config.yaml
norm_place: "pre"
qk_norm: false
attn_scale: 0.177
warmup_steps: 287
seq_len: 128
Each number is 200 + 20 x the weight over its row's rms, rounded and kept within 0 to 999. Layers, rows and columns count from 0. The size before them is the row's rms in percent of the matrix's.

# up: layer 6 MLP up, 512x128, rms 0.163, rows 456-508, columns 0-63
# down: layer 6 MLP down (transposed), 512x128, rms 0.155, rows 456-507, columns 0-63
up456,110,183,186,197,206,169,221,145,210,204,179,217,226,240,198,206,205,190,182,232,244,199,191,202,186,200,195,208,211,188,230,203,228,219,192,224,193,215,183,202,245,196,183,201,237,191,170,191,231,191,192,220,207,185,198,199,176,205,198,226,178,176,196,182,163
down456,115,243,222,191,183,183,215,206,216,229,224,195,189,183,214,187,211,196,195,193,195,183,156,209,182,176,196,182,169,198,237,185,194,215,213,235,208,161,180,189,170,186,194,193,191,203,208,164,195,198,212,230,195,233,221,190,189,184,230,238,182,201,183,184,159
up457,092,187,192,196,185,195,191,205,220,188,208,184,222,167,217,184,209,166,194,195,190,207,239,178,233,217,210,185,199,186,177,228,193,195,219,175,217,198,202,251,190,155,232,167,177,213,196,229,179,213,222,205,217,189,201,175,210,196,201,216,196,212,212,230,218
down457,087,180,193,216,210,182,212,199,228,179,210,188,211,219,182,183,218,191,233,181,222,199,192,181,217,220,196,175,171,257,227,182,189,210,218,197,204,191,195,230,159,229,208,205,169,178,201,204,178,166,246,198,161,216,196,190,197,205,230,194,191,201,207,174,186
up458,110,203,225,226,214,171,194,162,199,207,190,179,192,200,187,208,175,239,189,204,185,162,210,163,216,201,201,216,207,200,221,189,193,205,201,225,247,195,196,187,195,203,209,203,198,205,209,178,232,216,250,231,182,225,196,196,211,228,218,194,176,221,204,159,171
down458,099,196,187,189,192,191,204,224,179,216,186,225,184,152,179,219,198,192,209,195,188,224,201,187,217,216,201,220,137,213,195,150,213,222,206,197,205,210,220,186,192,182,176,174,210,223,187,192,195,197,198,208,238,206,190,180,162,208,176,207,157,231,200,226,198
up459,108,221,204,213,238,182,196,187,189,206,204,167,219,207,176,222,179,189,159,194,190,189,167,184,221,189,178,216,200,187,201,177,223,199,235,196,174,215,190,187,204,206,208,183,197,221,183,178,233,196,187,216,177,205,179,195,192,200,247,212,169,176,196,164,218
down459,109,230,215,229,193,193,200,203,188,248,188,223,204,200,178,211,218,199,183,215,217,200,198,154,172,181,200,183,186,198,210,203,196,225,213,197,185,190,162,201,156,231,228,174,190,216,217,199,228,174,205,201,186,203,228,181,213,217,184,190,163,200,199,241,214
up460,108,203,199,185,202,214,196,222,191,169,199,208,237,200,175,192,234,220,198,232,197,194,172,190,201,175,174,237,238,178,224,220,214,171,212,198,200,184,199,241,221,192,174,196,226,231,204,190,168,200,216,159,135,188,186,191,180,196,209,230,189,235,231,220,164
down460,111,231,223,159,214,222,178,198,173,217,208,204,210,176,179,180,170,172,221,230,204,191,217,223,216,230,211,187,187,167,211,178,188,191,251,193,201,194,192,168,213,192,159,184,193,192,198,190,167,210,223,170,192,232,179,180,187,236,190,215,203,224,210,209,200
up461,105,197,184,229,198,175,175,207,161,203,200,179,223,204,226,209,168,233,188,178,230,194,215,200,199,172,217,219,204,216,166,163,209,217,189,189,181,182,198,229,196,190,233,214,208,185,215,272,179,217,207,208,195,220,206,206,197,254,189,162,183,213,190,195,190
down461,106,176,184,227,179,176,229,202,198,195,220,239,205,199,222,188,212,199,192,196,195,215,215,183,189,197,208,224,219,194,220,186,241,199,179,178,211,167,180,174,209,218,160,203,222,189,215,207,206,222,211,210,195,195,194,166,216,207,220,215,228,195,181,213,230
up462,105,231,225,198,208,177,199,155,210,210,210,180,196,196,188,182,193,222,188,191,213,198,176,197,215,209,199,218,241,221,208,175,227,185,240,221,191,222,185,210,175,193,214,188,173,206,181,186,222,191,213,189,216,181,186,200,195,204,199,189,222,199,197,142,189
down462,101,202,191,201,202,204,230,214,218,178,220,210,185,214,200,172,200,181,215,221,259,197,206,199,185,174,186,206,189,195,200,204,189,209,191,231,224,172,204,184,186,178,185,191,190,214,185,221,195,211,189,208,194,194,209,183,229,199,219,166,172,197,193,226,244
up463,105,222,215,219,200,202,146,206,184,223,199,200,202,185,169,213,202,206,221,194,151,194,213,185,200,196,195,213,187,189,179,208,194,184,194,184,169,198,138,218,197,193,178,181,194,221,222,215,198,218,230,187,227,168,198,220,175,216,166,184,239,219,214,204,168
down463,104,209,200,206,198,194,194,161,208,211,219,194,210,204,243,168,226,190,235,221,192,195,223,172,217,178,194,197,173,202,195,241,210,190,210,188,202,197,205,176,209,197,201,214,165,156,150,176,176,203,196,203,207,160,202,223,200,246,218,193,207,178,210,216,180
up464,114,208,191,178,182,158,239,214,134,157,220,212,206,214,227,212,201,196,230,223,196,178,201,227,186,180,195,181,162,173,192,204,233,182,220,195,221,170,216,203,214,195,220,192,186,204,217,243,152,189,208,192,222,177,193,173,221,208,186,192,212,215,200,221,192
down464,108,247,209,176,175,195,195,208,178,207,205,167,210,182,199,189,224,204,208,233,180,197,207,253,199,216,218,176,198,181,201,180,214,164,250,201,213,208,212,207,229,218,213,174,208,199,185,172,200,202,192,192,190,219,166,185,197,210,197,158,189,200,196,207,190
up465,094,240,194,209,182,172,158,215,173,177,208,187,221,199,155,220,179,205,186,202,205,209,204,179,215,172,185,189,195,237,211,210,221,182,228,217,191,206,192,209,203,193,240,183,185,214,208,205,232,197,218,209,192,219,177,198,218,188,208,206,171,189,183,167,199
down465,094,193,194,184,175,200,205,161,204,220,198,206,208,207,200,229,203,171,196,180,190,209,174,177,196,189,237,210,195,169,196,187,199,193,186,196,201,210,200,188,239,217,167,207,201,185,172,186,213,221,174,217,190,213,207,185,165,214,256,185,190,189,222,211,180
up466,109,209,174,218,227,217,200,217,175,201,204,226,194,218,181,239,217,184,218,234,191,207,215,168,220,168,181,206,193,192,217,231,196,202,207,202,186,172,196,238,218,222,180,198,196,189,211,186,187,214,186,195,178,221,216,195,184,211,203,205,188,241,213,191,173
down466,109,202,199,212,184,185,224,223,238,192,227,191,152,186,229,190,216,200,233,224,154,184,218,226,217,210,219,206,180,182,171,232,190,215,168,191,193,223,190,225,175,233,170,209,182,187,198,207,186,178,200,177,198,201,232,182,195,207,202,216,195,185,202,209,236
up467,093,216,225,231,215,222,227,184,166,169,201,220,180,205,205,240,187,185,187,193,239,172,169,207,216,215,219,215,207,210,208,208,223,193,183,206,202,217,180,206,209,187,215,185,153,200,238,222,219,204,198,176,185,215,202,191,196,197,190,208,180,221,193,184,213
down467,092,180,218,213,158,217,200,219,185,231,160,175,229,195,218,193,175,194,205,188,162,208,197,175,154,201,187,200,231,191,192,193,219,196,210,194,181,201,227,187,187,213,201,252,170,211,214,186,210,177,170,218,223,171,202,179,247,210,226,191,198,173,197,196,201
up468,120,193,219,217,228,161,165,204,207,168,215,222,208,213,184,206,210,213,158,201,224,200,191,159,218,204,229,205,236,207,190,209,196,191,171,216,221,223,181,205,218,171,224,229,199,190,202,204,220,211,216,184,169,180,204,155,245,209,210,226,200,208,197,195,175
down468,144,212,222,226,210,200,159,188,197,197,184,176,204,181,206,196,222,221,180,180,215,188,199,173,189,200,228,231,211,219,224,204,206,184,154,200,202,221,204,228,205,199,224,184,186,169,214,206,202,231,190,204,242,233,243,188,185,192,219,205,205,192,168,211,226
up469,096,203,195,210,184,230,221,208,184,189,191,172,206,198,182,203,220,208,189,207,197,199,218,217,198,203,158,192,162,197,269,204,199,201,184,221,199,195,224,191,230,179,215,204,227,206,202,222,199,224,222,192,205,200,183,208,218,187,186,224,213,185,171,197,191
down469,092,211,201,164,208,174,158,158,201,212,165,186,196,216,214,175,200,239,205,192,221,197,170,209,210,200,218,207,222,218,175,210,188,211,188,229,203,239,183,233,206,203,203,234,207,219,201,178,206,196,211,227,194,200,209,179,198,195,188,201,193,201,193,157,216
up470,091,192,197,240,194,210,182,198,199,193,198,199,201,178,202,209,214,218,215,194,228,201,216,211,188,237,178,168,186,179,214,208,241,212,178,194,201,206,221,168,234,201,174,191,218,194,193,224,223,255,203,218,206,194,168,210,213,203,225,218,196,193,167,181,217
down470,095,211,171,144,200,211,202,204,214,212,214,182,206,242,186,191,168,162,187,186,190,172,240,171,220,222,216,193,168,240,187,232,164,187,209,187,212,225,188,198,190,188,200,178,221,169,214,220,181,167,192,178,194,185,181,171,222,191,205,214,200,227,169,225,181
up471,099,239,188,173,225,205,224,217,170,169,180,197,207,184,206,204,224,207,212,198,212,180,155,208,192,168,220,186,178,182,252,173,208,179,207,179,225,207,201,193,227,206,193,189,221,241,200,213,211,228,184,192,185,184,193,221,208,237,212,224,213,229,169,174,198
down471,106,200,220,192,187,215,176,173,205,241,200,208,179,204,205,164,185,177,206,207,203,182,200,239,182,195,203,163,208,161,219,241,194,202,182,224,205,206,192,209,209,230,161,205,201,237,215,214,192,207,206,226,226,213,209,219,204,227,197,167,215,213,208,240,193
up472,097,155,211,194,178,188,194,182,209,181,198,148,205,180,239,200,198,230,202,227,180,199,221,196,167,181,203,179,193,196,226,242,183,207,190,219,222,223,184,163,203,183,204,189,182,183,218,256,206,222,212,196,185,187,221,174,190,228,221,218,204,172,241,217,196
down472,096,214,228,208,204,219,199,221,171,180,197,193,186,176,188,254,218,176,179,228,223,229,177,160,188,190,198,196,178,210,203,189,214,203,169,214,202,188,184,193,242,199,178,186,181,221,200,224,171,174,221,196,232,204,214,231,190,153,184,203,194,210,191,165,187
up473,094,212,216,228,205,166,175,219,205,212,197,206,217,218,155,212,178,240,232,169,189,173,146,194,156,192,174,225,229,186,241,217,200,216,181,200,182,178,191,203,203,212,173,176,206,190,173,191,203,209,188,206,243,184,216,221,181,227,199,208,192,172,203,205,188
down473,103,250,230,173,213,195,217,173,222,193,194,175,211,208,256,183,197,175,226,196,212,230,204,207,200,198,221,188,208,166,197,209,198,223,213,193,194,176,214,200,174,180,189,221,215,215,199,228,225,194,219,205,208,198,206,181,195,229,237,178,191,178,197,216,215
up474,091,168,252,203,196,217,170,204,212,186,206,206,241,205,198,225,181,189,193,211,196,174,233,155,178,190,226,205,200,222,186,192,228,222,222,188,214,216,207,212,210,195,199,208,198,196,209,205,174,199,260,187,204,214,248,179,191,183,192,222,189,156,189,185,163
down474,099,199,185,160,197,196,252,201,175,215,219,233,162,201,209,193,204,198,239,221,208,174,205,227,218,202,182,194,182,175,200,213,175,217,206,211,188,170,205,170,176,234,189,168,179,219,193,203,223,195,184,203,192,216,177,218,209,219,217,193,191,235,222,183,209
up475,100,170,194,215,213,208,255,212,203,179,173,175,204,214,198,176,204,209,164,194,195,190,200,201,177,168,191,226,216,210,209,208,199,188,204,189,227,201,226,246,198,190,189,196,223,205,206,221,232,208,177,214,210,209,195,166,196,220,205,248,215,216,152,220,202
down475,093,194,213,192,226,169,206,201,193,192,178,226,193,220,194,152,230,207,183,188,192,204,194,172,205,237,200,180,174,208,198,210,219,199,208,202,216,188,192,226,139,238,210,194,207,193,202,181,209,222,203,182,220,179,191,200,199,242,234,197,177,211,186,198,166
up476,103,181,226,203,206,175,219,214,236,178,221,200,190,193,234,190,195,203,167,183,185,196,223,208,147,188,185,229,196,192,201,209,241,206,201,223,196,194,218,196,214,168,198,208,195,243,218,207,224,189,208,218,195,179,186,170,196,196,208,223,183,187,205,174,201
down476,105,166,203,171,198,231,207,211,246,212,189,202,204,198,196,177,188,206,202,200,200,192,219,190,221,236,161,208,192,217,196,204,219,206,160,203,236,193,191,197,178,188,216,198,209,188,193,218,172,236,194,180,191,221,228,185,206,215,193,201,224,204,212,197,197
up477,094,176,208,199,218,168,223,202,201,198,214,210,202,178,199,216,186,190,199,178,198,210,210,197,154,184,218,215,212,201,204,208,208,233,206,192,158,196,230,194,240,153,173,179,226,192,191,233,186,196,201,207,202,203,185,168,226,195,178,217,201,211,178,193,204
down477,091,200,201,217,207,207,236,197,201,177,218,185,234,224,213,182,189,189,216,217,209,182,188,231,221,201,189,198,178,210,175,207,249,234,182,204,208,230,190,183,186,197,198,218,197,184,218,152,201,194,196,176,182,189,188,205,216,233,208,153,184,223,205,203,232
up478,080,217,233,193,189,178,194,176,214,220,170,194,213,220,210,232,204,222,202,193,208,207,186,170,173,163,179,216,194,208,198,192,225,163,232,174,216,187,149,207,207,145,216,189,207,171,232,206,201,223,194,166,216,172,216,199,192,223,220,224,218,213,173,207,189
down478,090,174,189,210,248,209,196,173,194,231,202,188,202,182,212,199,232,218,172,194,226,183,203,217,196,216,197,182,182,203,232,213,192,193,194,186,201,195,200,190,155,177,171,219,197,198,249,186,199,208,196,194,210,221,195,196,214,175,178,191,203,218,157,181,188
up479,100,236,180,196,204,202,208,211,185,169,215,199,211,184,159,203,237,205,243,196,192,187,203,196,183,212,193,246,180,200,258,220,222,191,190,207,221,207,170,198,216,219,179,193,197,239,196,193,232,196,181,163,221,195,162,217,199,196,184,213,225,249,209,149,183
down479,097,194,203,180,174,185,234,197,231,214,176,241,196,195,201,205,215,229,200,196,224,192,192,203,223,178,170,209,189,157,192,225,179,219,199,199,169,217,210,218,199,239,228,169,158,210,215,161,187,220,175,237,186,191,172,183,218,218,227,190,188,185,224,211,175
up480,100,215,220,197,192,221,191,163,217,219,189,197,172,194,231,200,186,210,193,178,237,197,178,198,176,215,221,196,236,196,214,154,200,243,240,219,210,208,199,217,202,180,228,214,198,199,203,196,238,195,212,224,198,194,198,182,197,219,204,182,212,208,178,190,168
down480,102,199,222,187,190,208,170,193,179,207,228,221,187,180,216,170,207,210,227,190,181,196,208,198,217,200,198,193,146,179,189,194,192,190,184,180,223,208,206,170,208,190,197,202,197,209,217,220,210,211,207,230,194,168,175,194,237,199,164,228,212,224,250,217,173
up481,097,183,183,200,244,162,219,217,184,207,196,218,212,181,192,217,180,192,182,188,177,137,245,200,178,189,176,213,220,215,204,220,208,193,222,213,196,160,162,208,193,221,197,183,179,170,244,190,186,211,209,207,217,216,178,195,175,221,203,198,197,209,194,211,140
down481,099,189,230,176,168,218,201,188,184,198,257,222,185,215,213,204,185,202,206,215,188,231,198,208,213,184,208,140,222,182,200,236,194,180,184,177,166,224,214,187,185,150,210,216,242,200,185,189,190,175,205,195,188,206,227,205,210,218,234,217,217,227,214,187,233
up482,097,224,182,189,224,199,227,194,226,174,163,210,197,209,199,204,205,180,191,188,198,197,190,193,186,200,217,231,198,203,216,165,224,161,281,205,166,207,209,210,186,214,193,198,187,187,191,218,197,206,176,161,184,168,179,201,193,203,213,186,186,174,202,205,213
down482,088,185,165,202,202,177,198,242,221,210,228,205,220,173,190,218,206,187,198,213,208,199,194,200,204,205,192,208,176,240,236,168,223,229,197,211,170,195,233,147,195,207,207,207,182,177,198,193,166,213,194,195,210,203,179,210,187,209,225,172,224,198,213,192,171
up483,087,205,201,242,190,183,217,188,170,214,143,170,197,168,240,195,213,212,222,210,220,192,176,191,174,209,181,203,228,191,189,193,214,216,216,212,216,192,167,213,228,183,213,227,219,167,241,192,201,203,175,241,220,240,207,186,211,198,207,210,205,179,177,187,213
down483,088,195,186,187,180,183,193,198,212,191,201,201,219,155,169,248,177,186,186,152,224,173,197,169,224,191,199,213,196,230,188,199,183,195,188,223,197,224,226,190,208,206,173,174,222,167,194,198,194,178,213,191,192,174,175,202,195,176,147,217,210,208,232,181,216
up484,095,200,183,200,215,215,166,222,222,206,182,196,211,195,187,244,166,206,197,203,180,208,216,189,213,196,189,206,190,205,188,232,195,209,221,186,200,221,165,208,210,187,220,196,192,162,183,227,217,224,220,194,175,218,181,191,161,211,222,239,196,172,219,189,175
down484,093,179,181,164,215,198,263,173,210,206,197,201,198,199,194,170,202,204,202,194,202,215,218,247,222,181,223,212,223,206,221,211,208,197,203,183,192,160,210,193,184,190,202,189,212,171,196,188,159,192,215,225,226,197,238,191,215,221,201,140,193,207,201,214,221
up485,106,163,183,183,232,170,186,195,167,213,192,199,183,251,213,182,181,192,193,237,203,196,213,180,185,188,187,213,228,206,188,190,187,200,197,209,220,193,202,206,185,202,223,210,188,205,241,200,209,176,190,213,194,207,185,177,178,216,234,187,202,195,216,159,213
down485,104,238,181,194,182,203,188,234,209,189,222,169,195,210,223,221,205,202,194,169,153,247,185,224,224,184,193,197,206,208,200,200,217,214,154,197,217,224,175,149,205,233,210,209,187,178,196,212,213,194,203,182,244,204,181,201,186,199,220,231,220,250,197,186,202
up486,109,193,180,175,222,211,221,201,171,152,222,221,205,203,224,222,229,173,152,201,192,186,189,209,197,217,163,202,238,200,254,194,228,210,206,203,191,219,177,219,211,215,203,187,198,223,186,211,224,196,217,175,179,173,173,202,164,201,197,215,178,249,197,186,193
down486,112,202,216,184,195,173,231,208,201,203,240,222,232,195,193,166,209,222,197,196,221,204,193,183,143,199,211,203,212,197,168,184,187,203,172,194,214,163,193,199,227,203,227,213,179,151,206,150,196,215,216,214,212,176,203,200,187,198,191,212,217,188,166,232,201
up487,106,191,197,184,200,211,188,143,163,193,206,178,211,189,204,240,199,210,186,192,248,195,212,178,198,178,196,178,193,185,203,203,207,199,189,172,205,168,152,217,212,193,236,189,164,207,198,221,203,216,214,229,185,204,220,192,187,216,202,179,185,198,212,223,193
down487,100,176,212,203,198,208,197,217,236,197,176,151,242,217,176,200,190,186,168,211,201,212,209,208,215,208,213,166,203,183,185,187,237,212,185,234,194,227,173,173,169,192,169,208,190,216,234,228,196,172,196,205,198,176,232,198,188,239,230,225,235,164,198,217,214
up488,099,230,197,198,176,195,186,200,225,190,196,186,174,213,215,220,206,247,213,230,206,203,205,194,207,204,227,214,241,188,210,210,183,189,200,228,171,207,123,240,227,194,219,213,219,211,191,211,253,204,203,221,194,227,175,188,189,196,232,219,243,217,194,180,193
down488,097,205,211,205,216,194,199,195,199,205,201,208,192,221,200,205,206,201,195,205,192,183,176,233,169,218,190,221,209,198,178,196,159,229,248,211,214,185,227,191,217,228,163,146,183,162,192,195,228,206,214,208,213,194,206,194,224,223,195,178,179,206,212,250,214
up489,105,204,162,179,189,223,209,191,191,156,206,169,195,215,208,216,177,206,195,189,212,188,200,204,186,221,197,192,168,173,202,207,237,188,200,192,169,162,207,210,219,172,184,170,180,192,226,187,198,199,223,180,198,158,192,208,206,198,203,190,206,224,221,222,193
down489,102,240,191,214,201,207,201,200,231,186,208,158,196,234,211,191,199,221,195,188,164,204,193,191,227,182,207,211,192,241,189,179,192,174,209,208,207,198,191,199,225,180,168,214,237,185,233,197,194,170,188,214,208,219,220,212,226,223,169,213,177,231,213,187,190
up490,103,210,180,222,236,162,215,187,188,179,193,223,188,237,207,207,187,191,155,193,202,202,237,204,207,229,198,217,184,185,206,185,209,185,203,184,171,191,191,201,238,207,183,190,215,180,193,232,185,226,195,218,224,187,199,221,191,214,202,199,207,202,221,183,192
down490,101,213,234,195,173,199,176,199,180,229,185,185,191,189,184,210,204,194,220,193,168,233,232,199,208,181,231,200,183,226,212,215,173,176,177,165,213,228,192,189,208,218,206,202,170,161,205,197,187,215,239,172,207,222,209,158,213,178,197,199,178,175,211,176,205
up491,085,169,209,184,235,192,207,158,205,226,169,201,229,204,162,223,208,185,208,183,224,203,194,174,216,224,170,175,202,208,205,197,216,222,217,180,210,198,214,214,202,173,203,189,199,218,223,190,217,186,199,185,196,185,218,177,212,202,208,228,206,202,179,147,192
down491,090,189,205,199,230,200,201,183,214,203,197,204,201,220,222,223,212,223,182,199,233,184,179,175,178,188,204,181,204,168,187,192,190,203,238,176,190,190,210,206,184,176,193,190,232,196,223,195,191,188,184,173,174,215,209,196,206,160,174,226,207,177,210,188,146
up492,100,242,213,196,200,190,243,199,214,201,158,190,174,233,215,179,188,178,177,189,170,197,183,199,213,176,243,194,200,165,213,169,202,186,204,195,220,161,200,220,199,186,206,219,183,203,220,222,214,219,208,196,177,180,208,179,196,193,221,210,227,203,214,192,208
down492,092,249,232,185,187,178,193,199,192,196,196,223,239,190,181,202,236,154,200,154,167,192,221,208,241,169,198,185,203,203,162,202,203,190,190,196,224,170,164,175,207,174,217,232,192,200,174,211,204,236,186,181,177,214,198,214,182,189,218,223,181,194,225,225,191
up493,101,187,179,216,211,216,220,194,219,168,189,170,240,210,175,193,169,211,168,228,188,193,190,203,179,156,239,189,177,179,175,204,208,208,203,186,147,180,152,227,200,185,207,206,201,209,198,210,225,203,241,209,191,181,212,269,177,226,195,211,230,203,209,208,177
down493,097,200,199,186,202,240,193,169,232,196,210,184,183,175,198,247,217,213,205,184,218,182,220,254,226,219,214,230,192,210,201,224,211,202,205,211,215,224,155,188,189,201,202,193,215,219,200,213,214,147,199,219,187,176,200,179,223,187,221,239,207,175,183,196,184
up494,102,203,195,188,174,192,197,189,166,210,220,190,220,201,211,198,198,216,205,236,212,203,210,216,185,220,192,165,164,222,230,200,210,213,196,196,185,221,192,226,212,189,232,184,196,227,216,212,232,199,220,223,171,187,199,223,200,214,226,163,185,180,198,212,204
down494,102,220,217,168,175,209,191,182,193,203,215,162,208,209,178,171,168,206,197,208,173,187,184,180,204,210,195,202,225,226,215,202,230,224,214,189,209,209,237,165,216,212,159,197,204,195,228,164,174,207,240,168,195,218,186,191,197,212,187,204,218,221,225,179,228
up495,104,178,202,167,193,174,210,182,172,246,196,206,202,235,226,186,195,193,223,222,173,213,227,207,194,218,200,200,205,228,182,151,187,228,188,193,168,201,209,200,209,188,241,201,145,188,180,220,176,199,214,205,195,193,188,227,189,193,191,177,209,184,222,196,206
down495,095,188,207,245,188,171,209,215,211,184,208,232,205,198,213,201,186,181,180,190,179,198,202,189,215,202,177,217,200,216,197,213,200,219,165,230,164,219,193,226,188,153,203,215,238,201,188,202,209,206,206,214,193,215,204,175,251,195,197,177,208,245,147,238,233
up496,092,197,181,198,206,212,199,229,178,208,189,202,191,201,179,209,197,211,224,229,198,198,157,217,193,182,133,188,205,164,214,218,233,195,198,216,210,173,181,229,246,194,183,203,193,188,201,195,224,174,231,205,220,213,205,187,198,224,192,233,234,174,182,205,213
down496,096,209,227,175,228,179,164,202,230,218,187,183,169,207,213,183,205,259,191,207,180,181,218,238,222,195,228,222,215,184,215,230,198,221,194,159,205,214,187,194,244,202,187,172,230,204,208,173,203,198,207,207,196,184,183,227,206,208,174,206,188,186,176,191,215
up497,100,246,207,223,195,223,200,209,182,220,208,219,188,199,184,211,231,181,197,248,200,206,173,194,207,207,159,184,202,215,259,151,207,166,226,189,221,203,233,165,211,213,223,182,190,237,171,221,207,198,199,187,173,229,199,216,203,189,209,212,214,221,197,181,203
down497,098,169,193,199,195,197,197,177,208,216,253,186,197,187,194,200,209,202,181,209,198,226,198,205,200,208,243,188,198,188,184,215,195,181,187,214,224,190,208,201,227,193,172,188,226,154,208,243,218,207,180,204,180,190,188,185,227,210,220,179,207,231,202,207,194
up498,101,237,222,203,175,185,201,187,190,180,180,171,242,203,158,215,218,201,228,230,178,202,192,196,194,150,222,193,195,154,209,226,198,189,202,207,204,198,171,215,196,214,182,171,199,216,197,224,238,216,233,181,205,203,207,193,184,212,178,188,221,221,211,215,168
down498,105,186,219,189,204,185,203,171,201,225,180,237,197,178,184,207,169,207,214,208,195,198,204,188,222,212,174,163,216,168,184,259,200,179,196,163,173,216,161,164,201,203,185,246,209,209,224,197,207,185,200,181,213,198,188,209,181,205,216,194,217,207,215,206,226
up499,114,211,191,171,189,206,185,180,201,204,220,208,211,183,165,198,227,190,206,171,179,207,214,151,213,213,204,195,216,156,201,193,202,199,217,187,205,219,202,192,203,191,209,161,178,230,194,206,215,208,185,202,210,207,185,205,188,198,242,223,203,244,203,161,190
down499,108,182,192,191,209,202,162,202,238,189,214,182,188,199,201,155,191,185,208,199,222,201,171,220,164,191,178,209,231,197,183,232,202,180,232,198,200,191,160,221,200,186,220,188,225,172,213,135,246,197,239,209,200,233,230,184,220,207,186,209,218,190,211,170,207
up500,107,238,185,223,207,173,161,189,160,235,177,175,204,182,204,216,202,192,226,193,218,204,215,207,225,218,218,156,181,218,202,196,196,202,235,179,194,209,183,192,207,218,230,185,162,180,213,200,177,236,212,203,189,215,220,212,220,230,208,160,206,222,166,219,199
down500,111,185,213,198,166,231,207,229,201,174,199,204,180,191,157,196,204,222,220,198,197,211,208,189,181,202,222,212,190,212,204,221,189,154,173,207,221,186,240,194,221,207,194,204,219,191,204,205,212,185,184,171,182,231,170,181,206,226,183,169,189,173,197,179,183
up501,101,182,221,195,213,209,220,198,203,219,189,185,191,178,223,229,190,194,177,207,187,198,181,185,200,207,165,162,212,184,224,204,205,207,194,198,219,216,197,209,238,158,207,171,198,212,202,229,210,213,182,207,161,168,219,191,202,199,239,212,208,210,223,165,222
down501,105,185,223,181,148,223,214,198,243,160,211,189,206,192,183,199,173,227,195,188,204,189,176,202,191,200,203,215,182,229,199,227,192,202,224,223,222,183,196,191,209,220,209,186,193,211,181,201,182,194,206,201,171,171,184,184,227,213,227,210,228,242,184,217,220
up502,103,232,188,183,191,204,165,223,219,169,202,193,243,216,192,254,231,194,211,234,203,206,204,196,201,173,228,210,195,159,164,194,205,137,205,181,165,198,184,217,195,213,169,217,192,233,192,225,224,200,199,184,191,186,171,222,179,216,210,218,226,205,231,199,159
down502,102,212,220,195,193,185,205,206,229,184,187,195,192,211,160,151,207,188,211,168,189,220,211,186,151,207,199,171,200,197,207,227,206,195,198,195,213,218,192,209,212,181,215,223,161,205,190,197,175,253,206,214,229,205,184,200,198,205,178,180,157,208,207,267,221
up503,087,203,195,211,197,189,223,167,156,216,198,218,224,186,223,198,191,198,203,207,209,185,205,198,187,195,225,225,222,173,198,217,190,187,212,190,209,206,199,188,195,176,194,182,175,178,211,212,224,221,227,189,198,201,157,177,219,196,204,161,189,228,234,234,182
down503,079,199,225,172,183,166,175,174,206,210,206,211,215,214,197,160,199,232,214,198,187,170,191,172,196,199,195,206,217,247,174,189,187,236,186,218,192,200,216,213,192,225,209,191,246,203,202,171,151,204,201,210,207,215,230,219,202,202,177,184,178,200,211,223,214
up504,105,224,208,222,258,165,217,179,195,211,147,183,209,224,204,201,181,224,224,220,232,173,232,203,203,215,200,207,219,194,186,206,183,211,198,211,227,229,221,182,210,198,197,215,186,145,203,177,205,214,206,192,224,203,229,194,205,232,194,201,208,233,188,203,180
down504,102,200,201,183,182,218,188,220,166,185,214,217,197,178,193,241,231,192,210,197,161,242,173,242,197,201,199,212,195,205,210,235,232,185,184,211,204,178,250,202,201,214,204,185,208,222,217,190,181,174,172,209,217,192,195,187,210,217,196,188,204,245,210,194,190
up505,108,184,188,207,211,197,234,156,152,224,203,209,218,164,206,205,247,211,196,222,235,202,189,187,189,178,203,183,205,167,242,183,201,223,224,197,238,168,195,184,207,234,214,188,215,191,209,209,195,189,195,227,203,200,200,201,202,221,217,194,218,229,240,228,221
down505,109,184,197,192,185,198,206,181,201,182,181,210,213,199,186,186,172,202,209,227,214,227,151,230,211,195,218,166,207,210,228,206,199,188,230,222,170,222,157,211,216,200,186,206,212,152,195,190,210,170,200,188,201,239,200,246,212,215,216,163,179,215,233,271,194
up506,104,192,173,197,204,232,213,188,195,196,199,211,251,177,192,238,156,196,198,195,236,173,195,170,198,161,205,159,210,162,190,197,188,228,229,203,158,174,184,191,194,215,187,183,196,219,213,199,206,189,215,177,205,203,204,220,203,201,210,164,199,205,214,193,186
down506,104,225,208,198,206,216,194,209,201,229,207,199,196,157,196,212,246,209,203,180,193,161,224,171,214,209,168,193,179,229,189,218,175,201,184,185,214,180,181,194,181,207,220,196,197,181,192,241,196,190,208,190,199,203,202,199,219,160,190,202,193,186,210,197,226
up507,099,217,241,180,232,177,211,196,201,163,233,209,192,189,198,196,196,183,191,184,243,210,176,213,185,180,242,209,177,203,218,194,257,188,193,207,176,232,215,201,208,218,219,206,174,210,202,222,218,183,217,215,189,181,165,181,224,199,183,176,214,205,231,182,211
down507,095,206,205,240,185,221,219,218,180,232,198,189,243,196,207,201,241,233,208,231,180,193,226,211,191,197,166,203,184,203,184,187,164,197,205,208,164,172,157,199,189,208,207,230,207,186,199,191,199,185,186,234,172,204,215,199,180,182,190,187,175,183,201,213,184
up508,108,206,232,188,214,185,182,220,205,155,205,215,194,233,201,239,162,206,224,204,188,211,241,175,182,206,204,235,217,199,220,203,233,204,201,202,195,183,165,190,226,190,170,187,171,198,199,240,193,184,181,175,205,227,185,183,191,193,200,227,203,194,218,162,204